Each number is 128 + 32 x the weight over its row's rms, rounded and kept within 0 to 255. Layers, rows and columns count from 0. Numbers have three digits each. The size before them is the row's rms in percent of the matrix's.

# layer 4 attention value, 128x160, rms 0.163, rows 108-127, columns 0-159
102:115112140101130118144130149109118133117113106178120116169138137134147126109101132115179158185130160143136084131112139139111060132123101176129089103198216183117134105123140106153153104141099131162117157148150079195093100142154107127146142129131116102168189138075070136027150156072164075171148078061085128130151053151145133172180169092155104090107109155151115194116168118152179121121116147106163139166079087141146133113104111186137071139149104122115121177165138112072118129145118187
110:105137126141122070090161118135132170141066007137144194098062132186109073104177131132114130085099122109109102130117066140112118123141144171147170125129102135048157152121120145135091155133131152141074171170119113106171092122156103097182097139143074173159122184142140135149117176139192123137163146135162118157146094124142154147078153095059116152194166100057100152128087086169136129145113165130156152140115086133113083106140151139176097185143123090161122135149179122135137173131120118
095:168084109141104100105164154170107144084095118194177139144094158118131158103191142128130121115150159158107118102152113127148095164166058159106095097142133129119079148042177140116083135105112134112134137121080084112118169138145167151105152130126176130107085167123110151102147150148090119170148059112087169165116102119094153158128163133117135140151144158144146128084193184173077114106167097146134115037097180114139140103109076171101139099061125165111194089097177197109116132102177099
101:077145174118071146119129121051201095126216112132067112155124108112039144140169143107169110096116166130120145099112120135130111085133178178132149108156141092094144117117145092169158150134080074112074150118130119127110072188143116143139162110112204102165123133151158108140079098103146121144072156127153162193133184142133148115164170143195152184152111145088173158116158147134137089115089167133141147152107099098124162119120174149121116097106100141147117077108077118077122111056108102
102:137115163114131117143097123108112177113144109153077074161150255151101131117120134140119078148160099159102079148152082133102129095082186127149145153183094193119118153156095137139150133176049166115208117122104149132142105079140126125111073172142192145102084145107130105165126131136106112116085157096116142116099122201093121084151098095092148136095120056139162163161074146095163084136112103126084179124128154152144106124104087133118165127158132157144146130159112086183101082122164123
103:051117169150087112099097100081158146134133100091089152135140104099130121129094100132110140062122161140085163133159127142136164148125100114058146091147154153151115166149170109127156091145088168093154127167174110125081141135153114155131157132133090190173168189149091111135116087067115106138149158121125108153159094184089086106175125122169105109147168150163079068152145110108159090130194104118091115184051139170163079098042117141106079119068124102117173098099125092103144140176096123
100:089167135064097055150089139158085116084092179145157100161097143102123115136102135156196132079176159113156129140095102111116097112149119162111103100100141100103157148106103139097142070117032171157164132109165151193150123210168163099123105103079164143171142167113143138089154142101103128157091083099105131141085116103127164085125132084156180168153102152093110140101139122147094178124158159093162169131135159088100117058105148177143177098123126105171148125161152109144192167109117169
098:075130129119098176202132145109091149126126171146149076124103116103079162189153150094089146140103102182115152104145143152089127151174130132110207104147119137156095081160118119106099146185128134121172086106129152124154092168138128160114121089108130121090153147130135154144114121099129147133081112150114155121076171078221223153065167101150101109178092124159151169111160098129126127173140105150077102104111132115119119175112122159134104178105100144037170089091142052114109137074088144
102:148150126115125100134166131153185144150094167101143112087151118067140123081141162134191111134148154106154165100129148119150056101195148167092067124103159156146135136066118138129092126183156088102141120150153156109139164109166166088111197144102097067094121074197123143129140114138120122107210127125083074120184110143112141159138161109160157121121212095126072141153105138054084127163121103160106087145159125170143146173158123152121130137120088117064155094099154136150131063070095113
104:186104183162160139135097165164140102128095126178140100112124115157170089131100120102170193154122129156145102081172225147139170143137121110151095124148150180103140137109148153148096145122110115077103058180137165160126139124123203114055155146063134181112125160143061062128118136195126120128095148160110170121139105118068141135106122119157084055130114130131191091165070083154111118068145167122106131134107155085158096144142098149157122133163089149124136113155136116127063126126185149
105:133117121072111111140179115201120121151112088176078074216198090099160169087119172136078082116115082173192146137128118059103134133124118165152167115149112162145146103151108089176117114136139083172140139158111127082109090052120114085122133113168107124131184137178126151134094113157129121095121162103161123175109141075162142127084124130102118136087108160157107144161163120123123154115081107157113127146081123131121189075143059178136118176124125105184077109182104163118136127186146159
097:164128116084105104148128155158202206091115156127107048168137147100155129147098121101152137107150139151099162143078121095119100084114176100162134113070067133166165188127114149127147202107124123191137097151154108092114103098144123111121114162126163096094116152074129144113062104088102090144149124038136093152153143104117131122168179161138151146167101144143153168119118116081156110179153108165138230111153156206126180152098150129143122129110136107084179107119133121129142089109186109
096:124112113140133077129124120169142092160189120074084140131130114240116069081133098110126159064117127100145118090108129113169197122090164112139113124109118084111157126071230152175073098126127080135115150107143213124132195174143149151106099153128119141140122142145151120141104144131106121115106091141166148140094206105042163101144120098146142114172132153119117119087105147132138145127100112119148154108123115125133177117099101057203180088156114084118134099116117134070133125122129184
110:101145131113123145203099112101176059163124079163140147135107048125171160128117144151141102117151090127113160130130112165147091117164216188138141171123147097104065059183060081165149141126148135096150050098111090127119108091089144130137135187124075167127169111148180130146049104181106107070146138154163138125141202101122151114146143116140084151087123140116136083149046117099100128172103137149119069140096122097129096148147121119123133144132088075106118140103152146113142141145097132
096:141108090108124057079146150196150103176145152139079154144111139106076143171103141129075075130112176140122116085075136171102153194094120144100149133126127111157145124130130076096124153121165169077079139150120160150184160114182141079104146141108191165135148053072149131097141140085102120094101117118106135108168124130088139083079138114143107153165214136120170124124139087084159193173103083145140142072111136117122148192150102069142136116170143122128177123113098091118128168126204120
108:100144057076155145157131128138096124131089162112163113125132156136137128165136051115147187164114142136101084178124126122109113127116102116211113153134105138124104154093104111104155101093104136091065141133173124132139114159080081160161145043119121109074182075137139170057152118155103087140132128153106140113198145131152110146097128081072108121118124104062086106160168124127144132083186125144131133204126082210083131142133174140067143104129161076078108116140106142126110101158082087
108:112117128183139113133147119148097116121228150144102064126123135162101122113116139133115146162147101136067160134136107061126075156169112192098162196128140153131094170120083162102131114130167104128194048122133118132160145123156113113140092174152091103141162157114128084130154165101142151179142104163141144131157145227155078115105131146084137166085180097127111116169165077045073095159149148146124126196177161153111137156093072145085147139086118139120125126117087120131141126072158120
106:108122118068118124099156104131160119138120255112075112131133146149116172133147163084131114083147091123111120155093111197123120148137181123085139146127083127156111138159090081120152121086145107178141135151122121161099130171141139154117103176131087149098151127203130090120100120097084175162101155093085062091140139119134163119165111173135042104146143119098127113174143087101103151107132112086113086179090103151079120158158102152120168110105096106160144116120030115150173138100181163
102:135117200097148104180113107126100089125124123118146107115101112179128143116166092141079056193155171129136168116115136066161148196160132096127073078124160113118092142107133123122069128098094116144124144148118137068110196106120107211138094131096152093089104069125101175098094150123114121110087184142115068160101125062137123113103115120130088150147191121147150147096127122046105129167111070156156115089145150150140112123186162109186141157163079158154103122098172077123126078152105112
102:122099123105161097098103113141117071164174161094000133182137130119107029135131130106149123097135101133122124143106160099159147142103155143111174111149109142151116163129192084138156144164164108161141163118194083163121086120173129100158125102112209127132092110150086127087078149100123091121083118092155155193079174140154154134144175163144110120116174169084080137162122109136144171175131104090123107119046108099151113139143098097076073106118160128108105132120121120170135140176155110
# layer 4 attention output (transposed), 128x160, rms 0.137, rows 108-127, columns 0-159
094:123147123126107117117115097072120082107176151098116120074082134071130094175132195151090119154181160114172055167154108143084169127073142127128171115088084098161063142105128117120115146162101123136114121081158124073107134112137103108147135165108118090107157107171141108152177127172117112095121161215177162074140125118063143149115125133059135150135100131080197113158100124134159151129144122138144100097143177120140106162120080112152133176163142106189087096105096207190165174134154095
109:169162066118133160166097112060124084119079144091114120150098124084160202154109172120099089123160122161110100143057149186133105119089100128128129164148121147120130115100118103143123097099040137111177154124142108117127182110125160121105157145137135115082111115165079166107153168168124192106108096130102130108132169177135155138135123178137111097110103161145169142152125110108040096076054099074124122103127141121088066157082103131111103080034101121151123094140128098136054085159128136
090:119207154132121083149163131110156099176154205101166153108157160106123170134098159102129116133159110132136101121153130139183169138146167108205163135119113110158134140146112142081157145149200091174141158078124129096134120098148108172129085137179118135170166101112088110159110125059124168062144148133188156131136128088200114135166120107116080119110123090068103122111070166107121185092122092147134133138145086127118169121159154094187189123149165070120107210100162103184131133086125148
094:143122091108201121081116132162104143145046088097106138109142135127137068157121105105124144081171114124124143196143112125162110116113107102108154105168124147127090111102085161122137114080156162121168104139125160132094107053129139202144097157019084129158137131046120084119138139141170122148197094115153139131123103116150119077093181136137159142097145123145104129099083122158115171091107137130070119123167216133153169059117144170184136125148181190139135139107177092151097128108113122
093:119146130161153134055153146146140126115165118122135104102103102130156104171157112099136156109117134118173139109116085171201069134168144122157154123141167099125096112121166174165110106118076104191067113191139132123123127076087097054185170061183096140072163071120162106105105124169125112178076142167091119082126128092166123134079188119125178181139155125148087140092172151117119129200169118131115143136108137094158175135192178092140140124099169135178090171136153140121125138173131145
097:107118109126135160135093135144061130078183134142133106081159175143097099047143121069082168112127143107175100122123113147086147134116126124173173112108132147176129131145135098101049181100162189139109156108099171066143118133163164117125090113043132079117115110096172142105108122123101162109090121177168171111135102087149111122131095096131175146171082164131172123142120172142091074134099128128164123048162152088113125163137142045094106111110146160191114187119145144164063131136136134
092:165139100175111145096200073107136120205144150125094076047118126122119111147096116162119096169161090117086182158165116162119136175065184153126119168154112220120147116143111149165172091147145082173142087112132076119127120089162109128162118121141118115087082080145132123132193117115088156071138116114166150130184135092139134122083143134092096146106124113078137111109118132144131125105094075127062168140118214156147137102117132111161129115140146129166054094128078066136145095086120108
087:119152096088120120117193108170093137167138094094080148149141105107086131134162093109149117074139154110113064113185127137168133102112119132154122144107071178160138162109119152104157125120103120155129153068145168062085120155075105170088122140048167133116112123154046123132180114154165069104114124050128117104091133111090115211158167105110107122115124073130092088149087159157095100065146140121130089103177112169152119099184117122150106120149151108131151145143106158174098037132116088
092:155161122167096144122118099125191168142159104155165087168109141177141143166183081162080121144139113207149108127113130171120099118164136096189157119160161122135171141210101129081142165124086158145139113135113077123069100150114095106091090118125148156138144174086124129107150140074178147113040124106124177094071116089137090113156114090138096108136107073134156081052145097100163181082169137097175125084137116127094088163137078154077126105135126105127194110170164126114155119134153133
103:112138138097153122089120151105145140055182153132112125144083115067097120115133196141146108098120135122154087123097080104032117105167158181142147125106133092143132194101189169109131131162130167190146158147131063126115116154125138152175091118192146083125151136113110195112103168071130107121128087129177130102080142061216133122166152154095092165094162122141107154195098151129126105155147129112133143184127104123111143104103095070066087127135188104117140154094085112131166117101104139
098:119111205101113153152117181131057179132112116096089157180139174081192134117098082158146148163134146123171131171178157172157146154179136149093077092054125125145140159127121093120101148111130132147115145121118165149105159201083156096101169115103086145155132106080176141165111144162119145067094139121109099132126145183132110158136096178090178138194146128101128181081139087142114106140125133117114140123135144144138138103180098112123121151128090205092135147144195124226150132097088082
092:075121095191122157136121048142156151159110116106136150030149155162132151104188067099124123070150112134127130083162145131170132144111113117103134141153097054131148124151145101159110086165089075085097132128135154125068105105089141140187164107121088189148117138129134039137098100093142173176083144166106106154116105180081111147049128134105071127153149109154122096099170126126151142177125167131106093121145113048150186136136108114137157150170144135100128158115144098144137122147147196
091:114111091092136125112090069152153153134063143144110122121115120077134127135091127109128092193137163105076154124081140156068106171179151142119100096104126137073121103166006093149166138096185152127136161149125114152159110112110185203159091180164099159086095125132136127101182117071146180117141099115108119138101079144195145058102189202098111139108119096107152163176139137158104095132062176161106088146142146132113122113075144147105154110121139154090141107136095115124126109109125136
108:115063118102134178124145178184127172107097137134042160180161145125154069145120094133118162136133115119141149130079128093083118124133115096141163087019134105148203112143132155126078101100043130129152136127091162092108117131139121157083066100119142112143119097147118183132193161115119091118134101131158182124097150115128148168124137143112139087115159104134113102048134049156160084094125094063121173115121118124151105130102090171091135060079151180114155089147133134121095112119119103
088:114162101130152153146141078125107138107109188148137120092149134151164113166150061053182115198165101046206129143141166113142075100140218160166137130092117119103105104105121137147148157156158123099153146121084130150096120191076163158180163105134135149131121182110173145102194086079163130190124106103142116149129086101129158155125148146138150127150065120149065082131139174134125082115091164128136161119141083064082115158092145144081159113136165122101100146107128172170108112137135105
108:131163141142116096127081132114061122172156099171148085072136092181102131094122187097129086166142082072140176149133133134126120141112150139074147143090161155154132146128142104117094137120130105116200157160120143092096126108188124054048162140166120097180114189171136124135066087090172107120138113123116093105076118110051127117186064103156166095155102127166192143080115131089098096137132119078169081143169119058137069133128112133128094118149096118081150141122085132128137156127121123
106:157147147140111160114160143124160083182161096140131120142135086158111116088141182151123116153106095152185103156116191142145134092091109078132099103171087092128185128173137138156157154184080189122125090160091137151109163107091144105116153106097172112077217016140131167122172140132122113153125186136126118100136109111158119165131142159107155106171165110156118108075095189117108175140168134156164109087160084090119127116217126152080134092125164141111121113161141143134074121204146116
099:127135124229171126062064191131113167141123075137142101098092096145144134155122101148110098106145112160140173113135148063089151076139137113138095053127165139161144091142183105135182081113140113117140092163076122092141123091105095124125198131105126126072121078069151207096158155126141141173188120073125153136127103092119116125132116115067129186081127143112067174114119152140173138150129102111132143095154119091183127101111147134108091151160145116040114123094131127107135102078102126
101:133147086133112130138148126156214148109108158153148172126104131089116139159080114094158171090146153095126098144179186138147124135178125115134100122115116148125140138168146104169125150178138117123130138074138094119143065152148148158118134154186111159195131119161117026084182089108184113112105143155112189184095101146149095132156169128166081087115114105097088129107113121150215085082091154067091137104070060160107140139145148116130151153118165119112177101160109191103144156103108184
100:144123114104121138103167135105105145083124076121142154070121145111177176141120113113160107093151181121193194135129163152136144143080175145126111075128121138088108180132121070116139139098151130104115153136090168118099092156047105131143092146093102138060102097086135161149147144169187146184097139170122075098113119094123092090095115141090147103158106126140117148130119172187073109142088135179129122082169184127149138137077123181198098106175157154165147092126160113100128157067053070
# layer 4 MLP up, 640x160, rms 0.179, rows 0-23, columns 0-159
114:102100145133154139126169165082142173079108178102170120110087134095167100120174172126091099114087131134082088127135087096149078158206118075175121160138112103107113179084137119106109200168078115093166088120106098076173099119131110085173099147074140131138104189134114077112152124159106157136133145107080174161195196117128161139172125143123148167115098115124169170188171141168131128145147146117114188192140122132136114149148129141146115096165191181133133184088126154132106099131148075
104:098154111106134074222155181080135148090087150082165093134131177171084089161114102114154135108145097129145107126083184156154154120089097169080178164159134144148194064088155114131139136178116135150159135096112074087092103159087128195115220098135119139134112095147145117159152150141135107068181138131130088075115126138143088096151110153173151171116143133078107147119108121149151112089158086195096165111164109110099139167099166129118089164170120122097095117160160154099154161170140128
082:173074127130099103107192160070154182123125126112141101146114105158140079155117068128106114124107100112100109101160115114113094196136163099113114098158111140175120088093158082149144168122077082065119146126098083151112142104061190135132127126147153126148126082146102116119055175160172110091154085145117184148081152147129076093142111118100103099101099130130122073071145115160108124111167105063144074114207139120081124050110099083087116171138129140146096172160165074125108170145130112
091:065100097113160147108138140147179109162099127199119117174090113126181123128075088087126148092088105085089136153105147142119140097139102189117173160135125114135149131057131091202145131117128149120095055154090096093118151168171146134106152161143102191106110139124144127142153159149135112085133135053082163096121082119162158138132178205111128137076135172091079138195150094120125104108125119055137129165070173100096115126139138103105122132134111130116207118101109141183135063181150134
096:134075145112128063168149136195105089180099160152142189127142092133123164152114133143107144162126101116151117123125206111097097104141147118130104135086111132094106078124121144142178175106123141093128070075109196152170085124114108150120114088158156126144153125077184121118122139157161093117112083169130098158122170100118148099130138127057134113117198108107140072168113141079110099140044093207156073151064103086122111109184114075157139134106159157127101162126065149120109112176086094
096:122075122142108157156094135177139185089150190138151101093105134100104151190127059138147122112119093164144161093112132167068074155152217119159128124114145146108144134183133149089102144128107116145112153139178125074132113147156155104142113103153099142044073107101118145133146141068151182132059117182139138102118130056165103112146123085123067143087119098088090121171155099102174072154141086097105090103075097156122113122119123091053147114089120137108136110136189136077121108115159174
093:155148152110176099127141128131110146035093134111111136146193114133116130140174144146084130186182077153087104175128118096099122104152147159156097093155140181162116138140085099113144145131117162160147160123091039164108125121169112100139166158144149192159130147200102163137120107163125111151153140129075137202114083103128112151129110171130118123152046137154149172077154143121193139150118150083125058095137109145121112189105191166189121079146144091104110173118135119081172095107121167
097:158113080119172130139113118176137148147120200154101099140111140130106161148121104176168188089189131157194099136107108120128139068083139151116188115087156137138112140178201154096150127159115113124093141141123081161152179045094145172155160072126135119123157072090122125146141134124131100123098140127151135127112096128095150156139064092154145092097160063112130126144117165149120096114085115197186113093136158165095196155102193128149149139138101091136135068110081202083103150078106131
101:136063063140128155103123154160202151102135146090135130127170139100177082134103093123100085158149153067137092091071109182188133087092120159123072141166149167184087112103119121127129167142144200136173156159164122137112111142101159095209159141123142072106108087124118145190143134146084102117127051088144150143148140124147113180145054136158097172120148146149146147147112108158114116161106101132052074096136170112114139132153179119157146152175111101177088142108157172136169142160138116
097:091154171106114159146123099182106138151126110118090095121148145158128094102115131148132103119159142117102195053100169129095141097104152151145173158095146150120141075113145173043153124168127165114123160172105107092182142229184135121152089163169067137139138129140141080178111107163115128080148123081112086150081162111119115096151153217065099087137146095119110126170156089161113155165128108156100129095109065125205124123152132052113147097131135110093068132150109108150119143112165138
092:120113141141112150106160153120154111110149103082138118144081108098184097181108143079129103140150104092103134147105082084192140098153153092151157135058143133173093089121083163072156108165179069126129096109107112125106181124113108182074136132155211106111103159154162114106071095112111100091119151132105102160164090186128156131131167123082098171099138128172171061113160126151114107164136129162106111158109093087157124138161113184130158063133143096179158147167162081090185071169172114
096:109134110084191119168133132103112096132098065140085136118080073093080086181119140112143116117061138115147098083139119139066148137155115132158069092171177090111166093130124107153168141115107169135074147165212129176158099131174151065138139067135125088136171106111139111099139106134074183181127131115171143122127206136117142160150102097120143157130115106163137185078152095170188137128142124139088093194155106109089131121132135103125118138104164174218116124186139091135113135126099122
093:096117143180128104141155152147067148130094147195146147141193111152157105119091086111180093135168127067119167147118148134135130119110106207123113162148146133160073175155132110114139107127130122121105132170142158105098091165129126123172075149081096166092128174147097142116085146091150140159173132071082149187167111184101126044112099167152116159112117165190070108134146122177076138167179133089190121155191169129100132177182115167109186130092146155125162148170149113136125105138089108
100:117093107077156101094086081113180125089107171128156217157104094137090102143192112122051065121114125122111077148119108083188131111110118108115165177110146131141148150179156133116156156114157112150089138159115132031149108175059158135176135175120189153135116144127158099112135099161074097118079139080132162094133132122150142158129125185143136129176110184125092178099099102095135095120152162115136145119138171156141165068111177094087090120094162110125164099169158168099129126111144080
090:178101138145123108156101118084106083098072149145148154145072101192145166194149144155098115125161120158108041120169088162102103102205097103126110100070178082119123092137068148156116108166196138126135151119114109129099168109167100124131110170140159125086113134097182148140174144162106148069106113095144153077109124077132108128114168169157205144106152130096091112120101120043128140114115125148090144138136119137148125131128141127142156189195102191116103142137105156072182131188159127
098:168151094099123087120119103115089116069138162102147131138089137112146128107217087136151138162165116067149158105101139123117147136141154105108108144128094162108097125123116145138124124102113187207109069097096173183106127143107077117127137055163147184095153208120145098067110109140115072099085125126147082168179124150156125174197125106125094120094121158179121152141124095186162161119134121171149118158115090205152168172106106074088121160058119147103145091147117132100135101155191122
101:173156111125126147140130065160120091159120195125126107119149139166095142173112127135103151100174081161129134123131162136114201123098101068112101212086127186155146076081153096116161148125152137127147171161074155117173101141131117139129149122079155112101109105105061111095162130146151099121067077183137141135192095175099118102126095111168109169168107125179131100130200153109146150122118134125166086151080133108131170162171080111085127120118138113142128102076087181150162062123069061
106:141106130093189113090110074103133112152111113095125091157156140113100080173077092125116131139149132104125142085174067159058163110191092188115169082174133137127163130097163121147162176085123166116102127117123169164115106147136112153159083076135186126158151161101103139108180169130092114111045141165124123097129162126099099125173066119154084057141182142103119200090112164123078100150096152164117137106176157109134145112118163159152097090119081085117072139141109167116122138149190094
089:133070132144105149111129165136101179090114135099185169154083168098114077125089143149176070128107103131132134173120169131092141124165102113095124123093089121075116145095180111159126177115169139247143098166121089108058102077202113095120118121152079133123102202150141120119102102159088161056121079106171126134140125141117119120106185138153071134123090140137118135131130093182081087159138152108090092120196180146158147085156107127155140078140131133111205104146119128133130125134120098
099:059149167094144082121170129078153084137114154187148119122172213113155153082146086113137065114125117087150120117161096100084124148196138061149157153113166156154140151190169138138157086128126134130171144131142113202159127122093116135164169080102179101118163135112109046173135155131168126150183105130157104110132116167086066119093129075116088107149137149148152086153109195149119159113116154114126138060144154100172097108063097149115122143091099116143159093136129156069151118144101149
103:201153136100122104128067111099115145087195131105183137130185134095087141200155151162096092163115079156151121079133124078154136102151160088090099163131137139144146113191118133165135173127103131053147091113092084084117099112128103167093162130072125178154124155127094094083155131156147136110129091126128147148154143134157106113162109103111102148121176162148126121169098159110108149106120084077129168205089168196119117178128030106162112170071158129132177140167141097152112107155153148
097:135134136104242197141108132128133106054134131123113163165082155200149145138123101161160078143119101146097115131134178153073077112160093099102167130141116076129147093186120176114117117170113107145114138145138138149154103200144132102137137117125065174096085053145128179094137084178169142158149131107134157168108126170151134085135129102133150154116097047098123098123120172146110176125131087097103188158159139131147096127113113067198167119086166139134182132119123154149161143152142091
098:091134213144147098168104157120137146103165106191114138154100125105094186148108127174108082130113102124147170091154145139112145091171148139113130075132141096097146073088080156171106127087103134139203137090151105175145203174153094086139141021089138165075095128133133117117146065120118118130138131071126172163150123140137135134120199109131119079158085096101101109124168099162105078141079146124113110062168142083152130078141111173142095148108082157127124138086075131094144168151140142
088:112122143111149107111113196125140145133106084190132100114093121138118111137108149059128139125117122163209147110122202134141163112097156175172112087156164152137116140118125086111160157146108169110086128174127052075151161078122136180134166107135093192148183061129129097040152134055141155099156143139096126168098143117132086106134137145108206132119133061161110081127106174096105114140146095109141133159162144108106163151102117167110135154149224119116091169131120132099110184170118156
# layer 4 MLP down (transposed), 640x160, rms 0.173, rows 0-23, columns 0-159
110:171140146136123109104107137117172177174124224091155127157151147137174114156115078121113147103057134184120172110166151105080135063160059102140090164090105066155134120149109148163143128145084094133149141173118121081129085106116157082060156069080083091107154134126077157113127121122130189141125128096097195146101092073150103084141115110177186136131146135152136116088148136131153134183123127118108138120138124157080118164107075166128134102133167089091078128144157137150070157185081116
112:106167177168095121115129194099104114096124157148078114159126140130097064101134125062132132126165129145144137098201084167113119166069142128106143096170126101126082082063094098198155133181162117072134084133082106128096119103080168118149156149151095144147145142172067136160147132129135114081177156132151148165213156057148152127111140100134096166183121119132116060173151129108101149140072089135125153121080143101113143098093159117077120099194131116152121148119097146143069151172104123
080:113102158108112143099097124180149107119152143124114099134110122164126111107125123132159130145141129149127126109095050092158104107105107142063155076121119131116126094098074096084131156094154076133103162086115144112091118168115126099120046157060091131066114104185089108077153109097122069189193150167087170088151109101120173120120113144126128124145140140153112122208085165141110091107203193138163097106144141129120121105112107093108068134118082111130195074084163098122145039108103154
093:136118127188108156184137173095104165089121067135166115101148142112055072159133206180163106161174121155168157093117102124094128117133172096110109118115132129120088179158105214059172117125132110169103180107124134099133097075130112071104114097136142093092148091102173099121124063151173104109123122151143105135118126155101153126121075128159124116081189126097116097082089158132115123158116141165074115128122087190156137114113094173180162189120085122120093128103142142149191143116182091
095:137155160141138148151133148095129098125155129110165101109099175139117127127102175160167126135102152122187121138132138144117214191178109151085094112175119135102158137111123144126133123097149139159080207141150144097152170143178171158083085102090091160075150122148114158165126103108138151140148120130150096070119131113125170028163151152127071176144136069148117127134114096218171125180130171079137113138062148107172177127140105072126226136071148135092153089141120132144142089111119136
106:164105140107119135107094133141092104169125071122130167122083075180135115091130126132132140144147077107072159122110138072137179102082039082032101152127067163134174125073132142184151115079120158103187068115089151133127121087111099104052122146066137135126167113161118133136139102176114157102202142079127104120121107169096129151085138129081121100133130142163094119143127113149125123154126124138189187120167119092131089132149120148137090160115143073141160079067067147108122137156154088
097:150097121128133128135114151184151091150142102136117114063117163131171143143081128116058155181086170153188149105104196137107178174112103118158065110142092103100177182142182091153100150132181137104137103129152169192119126089080179171123141095182134115140159137093126115063168119098144124096171115123127102108143133183132135122168070113126209107149127114145150158102113092117144129180140071108131122139141036157139117191144122097128120126129144149073113110207108127163124081074118122
099:177120177136111103147183120127132129159179123145110119171193158130153089132099167144187092172168126163057165118101154180119118074187156153061146192121103092157084132122067175121138150128141170124125155097123123132102100165115127174116189121073093104165093144145111078100124100157128064149148119127107142137096183201120105131147155125080171144117154140101174170131140137147179044141135153120085166129135103121097084171155098151191165146072120132119107169136137113154112104117172132
106:165109138181131134088140156101098095112101153109172133121182135143144165091153149187123068154186147124136084108092120113149184105191087118147147116103105201113143165113180125171103119137082110112119130194131132185166108078119171139087107064127126135156114113184188090083179078163116173100073171110114121161053120152167095118154074137093127095159112161148097132080142148097114128085113095146146155111158114142098139093072150140142147130107081116121121130141170066091135131128188182
100:151045054050135111103118152112137137068145135077090119133233115154130147140120127103123125166106183136188110145126150123161125170162110174075169147123137173114168138114165103126135114175088129131145171086198043148098122059118114155112148122114145126137121136133181088098134115135116108096097094122096152126196176093162099130125069139100112092152124124146046117126174137145132100129179084092163114122171140162141146135129174146159105139127157109114175087154138088103096151124098172
088:147187174142117159123111116128120142127109196092168094125108143142122092074132070162132185144138105119138130191132103122098115178091061166120133146158127113097159153139116089046083155089094206172064109075160106100169133139111135203199130128136114146166173128114146174111121185145086137103124154129123191168150131131059113118130105129108164102144144145092129152168099146165113142130145107080141127126141174064100161129081123089141133138116202124131134065163110102089096144104172096
094:121118185129099117132108152120086117088113143092124100132111176138176094149121126154184070123119121120070200101145115105216174129164068137148124144120151112086074165125105171129116156144136150161119181089071174082124155149102172137127159137176097169056110074113140130091173092125132075114121142141114107140107175152082105139112137134069081134097120134092121128154116120200114072164062143149141156118102105110163109101207140104058121163081136104145156128177133127186125107117178145
095:135180151134151103104064209166183127115144153112187112107115144141142139154187148099138148131104131106162102136137094120153096139118120101092088084145125120118114142115150158110152143095123152188163150159198112110142130114117046158177123088100115108110138110141190111067146117119167132113101096128139172140063130133133098141103087142165130067149098114126110203135155131144095142194139123196125044150056112126112091114198157100146126119135142193130194096039117120132164116127154146
100:094121141122097176166069129142115117108164096110149123118142191142063184154145131189100061146221102115117123111093084214137122082141161170133132209122144057134175116133127127067105107114103105152109165147173155150135123120102133113144121142172129149088152104175124124155173115060117107143163112096133096151120145112144161088133074130128074084137154171207104105167100168099111143124123103154127134128091151137112103120119166164148099147132105142067086101160139133095135186177191140
092:083149150177147115129148078093129079132162129118164114139184140116153104116181159087198133174104143120117093114140194158157107163089081122151135156123081112053117104142147073178047122069121148163118128096100183125157136156140140108167097152134140098122139156129052171147099100112110148120220110193125134113136089163054127110118076154086164133152137124114160147168056138102142139097123083124135142134139101093109127183107192077143146138157127095128127132162139128140160064135157169
102:132106095124097070139136122128104062172120143142119144141087084181091137109148135100118094136097151134110144125092124096160108113088161158167150095111143109127168080132077155099098061161137119090172132161074165127103153070159081137135137142101131157086121174094111087131063148173148097186160076097109155190057089075116157156091143143162162120107160075098148180077147145182118149133131123113069161102172140155167162141176067187147091140103133126103157066123162100168150140120102112
101:115195164128111113072133071179119097090112144113184106151121123139166067126135154137187142141140151126140155124185089126127151120077142208174083096162160109117103131158110183149125092075150110074129109095142096114118173146152158134140101085149129145126099185100138134123112181178143095120083152092164136123114114035118091112171161101118156132111178149181136122105052108099114144128075159125059138162120103141065164120195111159189125091164138123147091139127070115116134089117088141
106:134111135089098127142107115129150190129137128169111196121123099197131117141178223136165115109109096069144174205132128092091133078136135074145142147092088065144120091093081133122122114191150118107116141160112135098156190078121154105112190104097143134113165112157100098100077167133119087119068083145156125107136122123139116105143117118158106139101102136158144085204148112130082077113202106125118146181084124129096112142162148125184126133095136071129175186142109120095173172118183139
100:213141085118133194141133126094196108168182149078136125128112108090114089143140123049186076124149141046172105118139077109079102091144125206132103131147155158147152142068092126128107096128126150144131125122108166088154118125105094164136150109096143131113169151096112187146107143173112087101074114143076146102173150164097123123184121108127074152144168137139159129141166138104126173147109045182108105136106159131094145152216151086164100104148124100129154148115124101108141104155185103
106:125163153135119157117151150134106136143137082154103125110115107176136177117115153109075194153132129104137160137123094129163166148157143085220141047136142128140161063159084124130129134140141110171078131104063156116105145121197144139147108121136166107124117068097151090115087152137168091159106171137139146123205121130208101068101142159153195170157093126157133103132131092141225110094112095089117174141179118120062093066116144147150131091108097089115149115145079149120129091105082127
106:127143141115079107154144080087089164170145136109139142102115148183090141046052118103077097135190186164128088201167143116169118070160140163132137164111133166104096075097122133127087098157185146154165071112153127165124089109125138103139090167133077147149130125100180127109090136134115159158108172142082120161107154150108092105149120090098120171197096138192030151131112157157138129146132083081141113092200101133135133095126163113122164094129140128084109132150152102091118148090137160
100:115194114122153152114126145139091129082170145083098131099130193177150181120190131167122140191118136118123126162132107095110123133128069115091134091122133137202200122125073109052148122169193139148082144130159148127116102090138078163135109170106138126037106096029113136145188132127149147129171153151120172179149086111142099145126124142131165130135100094130129129127128155138141154141150120066098095128149158165090127138128139090175123181157136175174191110153068175087155132121096096
106:211149080116118085130155115093153158151149145137071069169155133146108132127143127131084126134107145187096150205150090115113090075142188145145143132160140117104043101129135098145139121149152082168116097072088131123135162112131157148074102131159115073143178197132140155140165174106049140120134131149126110119155144125169141200166111151139061083152123153090114126122143167148086158145127139130088190095197069083081158180101127125092142079125123093129123128125091086179124114129121115
084:112114145122104140145143140092083076108146137153099131164181135096109110119131126133109095184126114061099085114111079096131120130111109141096194127157147092118135095143159106128094163136118044170096106091082149117094150107095160150154148140158129142146089157167083111218116141230097105120088098163153093136081153151160158182100126147100113107095116157080138166175147077126095172106104122121139114162071126180151146122144105091107118142087074166141122117148111112127059062042140077